Each number is 128 + 24 x the weight over the matrix's rms, rounded and kept within 0 to 255. Layers, rows and columns count from 0. Numbers have three digits each.

# gate: layer 4 MLP gate, 448x160, rms 0.105, rows 52-57, columns 0-159
# up: layer 4 MLP up, 448x160, rms 0.104, rows 52-57, columns 0-159
# down: layer 4 MLP down (transposed), 448x160, rms 0.064, rows 52-56, columns 0-159
gate52:129098145103105066103130162094116142097137150139143096151116147177180123108134132152103150148100134147124142113161109083174129140104126149112125194143121151100139146160110112145110118111105109112130084160146107110118096093119170123130134117128114132139112161163126152128115120118123162096115150091144157131113106101129128094119166125102115137114081134132164126092130121119097160110139127100125141104124170105154135156168151106123102160090131119103072115177123096150098099104140092
up52:123136100094171136118095087120149113164144122121127126121091122116163151131116125120123140132078150124117091134145146054111138139118100134115113104210077171113105123176157106112137139095168135171140107128147178121128202105088137143141165103135142125148117145115110104144149114081101130124098115098124123178159186123140126129157124089155142156120132132105079161139121118129078118134126099184113117130143073157117158068124146138144110139129102151129125136086101172131155136137131151
down52:151121145097158124150130113118100149139114138096118145118120110131162149174132086103138095112130139128131141182140101127132137092092121118141129114087116180143139077101127178126116139106120156099111151129114135118156106097131156115120180201132118163076114140125117165108113104119131104132141123165090094130103119157124107127133139198140107131108104108131113133101116114151090086106114086151177166166113134152187118127095101116169089103160124073130120107141151123130138138172087101
gate53:121141130111179098132089125110139096083144137116098148115148158150134138130147158172144152131148087070129156131099091102124130086119158152144142124106105116123150163145093117116149136151149165109160135151138134131136124153082112148130112125089162144113078104138105159095109119179126142146106139133141121134122138132122102125143110112156106145116082114154117128097112133159145149113074099078174131126144127174143132102135122162145116139145114156116110148115150098110147162146122119
up53:083157112137145098116120160131132135123141157141116179129143134134094116147137098172132108154159098104134136171124148127108067140191146128129146132097112107130169122116094108107117125183138142135150152148129170112116132105130113128132125116101163140137148170110136121135142117126085163155149094139162147126117128126106135138123127147116117125089142117120131120109156080128134120184104090162102145132104110146153144188154100121107166134120139135206111084103132106153123121152141068
down53:087131100178148122066127119141132125117185083112149181171128104100065114160150101088134133156128115150112106120133149169061121126144149085147176110139139095113119089144120129112118127149131136154133159074110137111138087071133141155132095136150122132137119121118186106156138117153129125121141125111126161142142127112121141080101122096133147121138138090154104122103144138112106136128162139120127123108131128142159129150150097138151127139128125105182159135176129127147139094147106087
gate54:105122140127134137117143138128115137159122097146101127116141128151124129102167066107163188146081145129105132166105140134126125118119160127152114110099108156135153167105136156132161130093157184117131141102138144115129117126125150130148080107134168114124165122121133135140159092126132095116143117108092129109097131084113118170101107118091138147138102094144078096101108115142138150136114129129170143159100108173181106121125173165109126133136115128161165139108122100158123134105118101
up54:132138112145144115139129130084132154086110105099100109148135176097150127124149137090153098118127105130156117146100131131161081109133119146157114113169120091145142070156153126118127147111129155144101089095116151153150154120133141136143114151123129150140147105118127159112158119120104145144130069113146128093091154135110135125180096118142097109089121143127142173137147132116113126104148136167090167119109157067123128077123132126145139098163095153139128108090120135149129101157147132
down54:087134143129129153154134099101162153126120068120125141123105106118161147118169183107151147100116101144124105118139136104144118145106161139132101101112129122140134149132114176093142106099120149118142164126140119121154147157126122141109098117110157117123178140119112105105143120103130119128137093106124125100116125069109097142125120120121126101159093133183096089106130130114113174170114132118163133155136109117153082131081125146122142133106127126143132123121106106139146106103126101
gate55:124165171128135154107151128103139151086162107087088129177108124151138164093121150129162160127111149166152131130166118116170115138135158140091157111081113124120106138134109149088152088157150133091099100148103141083159118138133138115121154143136136118141090106123122146113114135140153092107129158108120137136145127113118133103151145131133121103155100096149097133132133117128114125127133118107124083118107134130167163138085112115125136118127072167143162118143171098151137169121112135
up55:097135099066121100165145108126140138110110122125105129133073179126114118154102116093152141108103152140128147109147100158165135158159118123139129128136103142134141097130068149117106132184167141144105085132136126171151170134115064156102135124150103163091114130146084092147129139124108149124102105138122134184141112125134135094127137125140115137110133140134123133127155100138119142128123185155155152124170129101142139118130122147119122104114134139111172091150140131096092144116124138
down55:125132139134164143134117111148113081117140122149110168148114170109152138131130117159129106127125136084088136118138116135112137143133106140158131120125173119163193149111142129155140096114146092146130111167144102114085124117107154144125084131150166159130141130107189106176100132168074110121129185191094118153145149103121157135089125146198108150144146137123121123087137149135144128093133099153100183154146124107118163146110114146131156190149138148124152121137125145102131111140145110
gate56:131112126111143104106118112089152127166147123131118153135155115136153104137106125102101108106107158061136113100127124144106063139150103111144101099104121095113119123100137125110131134102179122103183144126118135156115153129160103149164157109090134136092120153127137131141113140127158102117137170070126127171154114127129113140157128109150143113109123105155097129109149111140162143120127149112156092090124100159139097094130142153072141144086122094122100137097120119103102113143087095
up56:169157124131080132114079102128163107113143130129128144104126171105127113170133131132147090093167107080139161127103142153176109135176134088110144097105140129153115105104189120118143123121087155160119145153087109149117124130109119108122126069149112141152154094112131157118146130164106124109174147139124091142120129130063131106149103110164143132116113144099164116135117142130140091111188119133129129154098142140141129138128102185098152153079162139126154143134128106163075144120117116
down56:150165143080129092082083128133142168127106090104079088115119095151122161127160132052071124133149063118156136123123136126116146100133091125158163120158131124105135147113141123152164118188163164148140101141143127129112151143128147156149127116142137116141093150177097155140117157133140121128123104139173105131156128128133104115157108148124149135166127128112172105090110148093102135104118142073160151084130139121129127135151062146150122126106129133107092140142120165137097112096178140
gate57:103139131156153066123095132153126099112142134118193124123100131137137166164098139137103094138121167146136168074129114140121147200134139133096117117129112146117153148132173074133122152164123120135113149126136131128091163097148116155134117154122108145160153162141136132124128153100131129120108146120149096121167125128161145131130144056096102152141130120085116115107129134133156149143121092117126179143137101119132140119154147157091145125106156157081096116142112125126154173133099128
up57:159101190150120100129161178156076147150129142115147104116129122134122129128131107119115119162164147116141135130137115117112130142137116171119129095122179112131131119173096092124087092159157126123144102136129140102094150117158131136085170115115131162151137166134135136113106109135105162132121153126108135126173155117125129097102084133100079127109082113146128075123099134177108159146141128123132146134121115096138165167155191127095109097103126135105112157121131159154100090070127090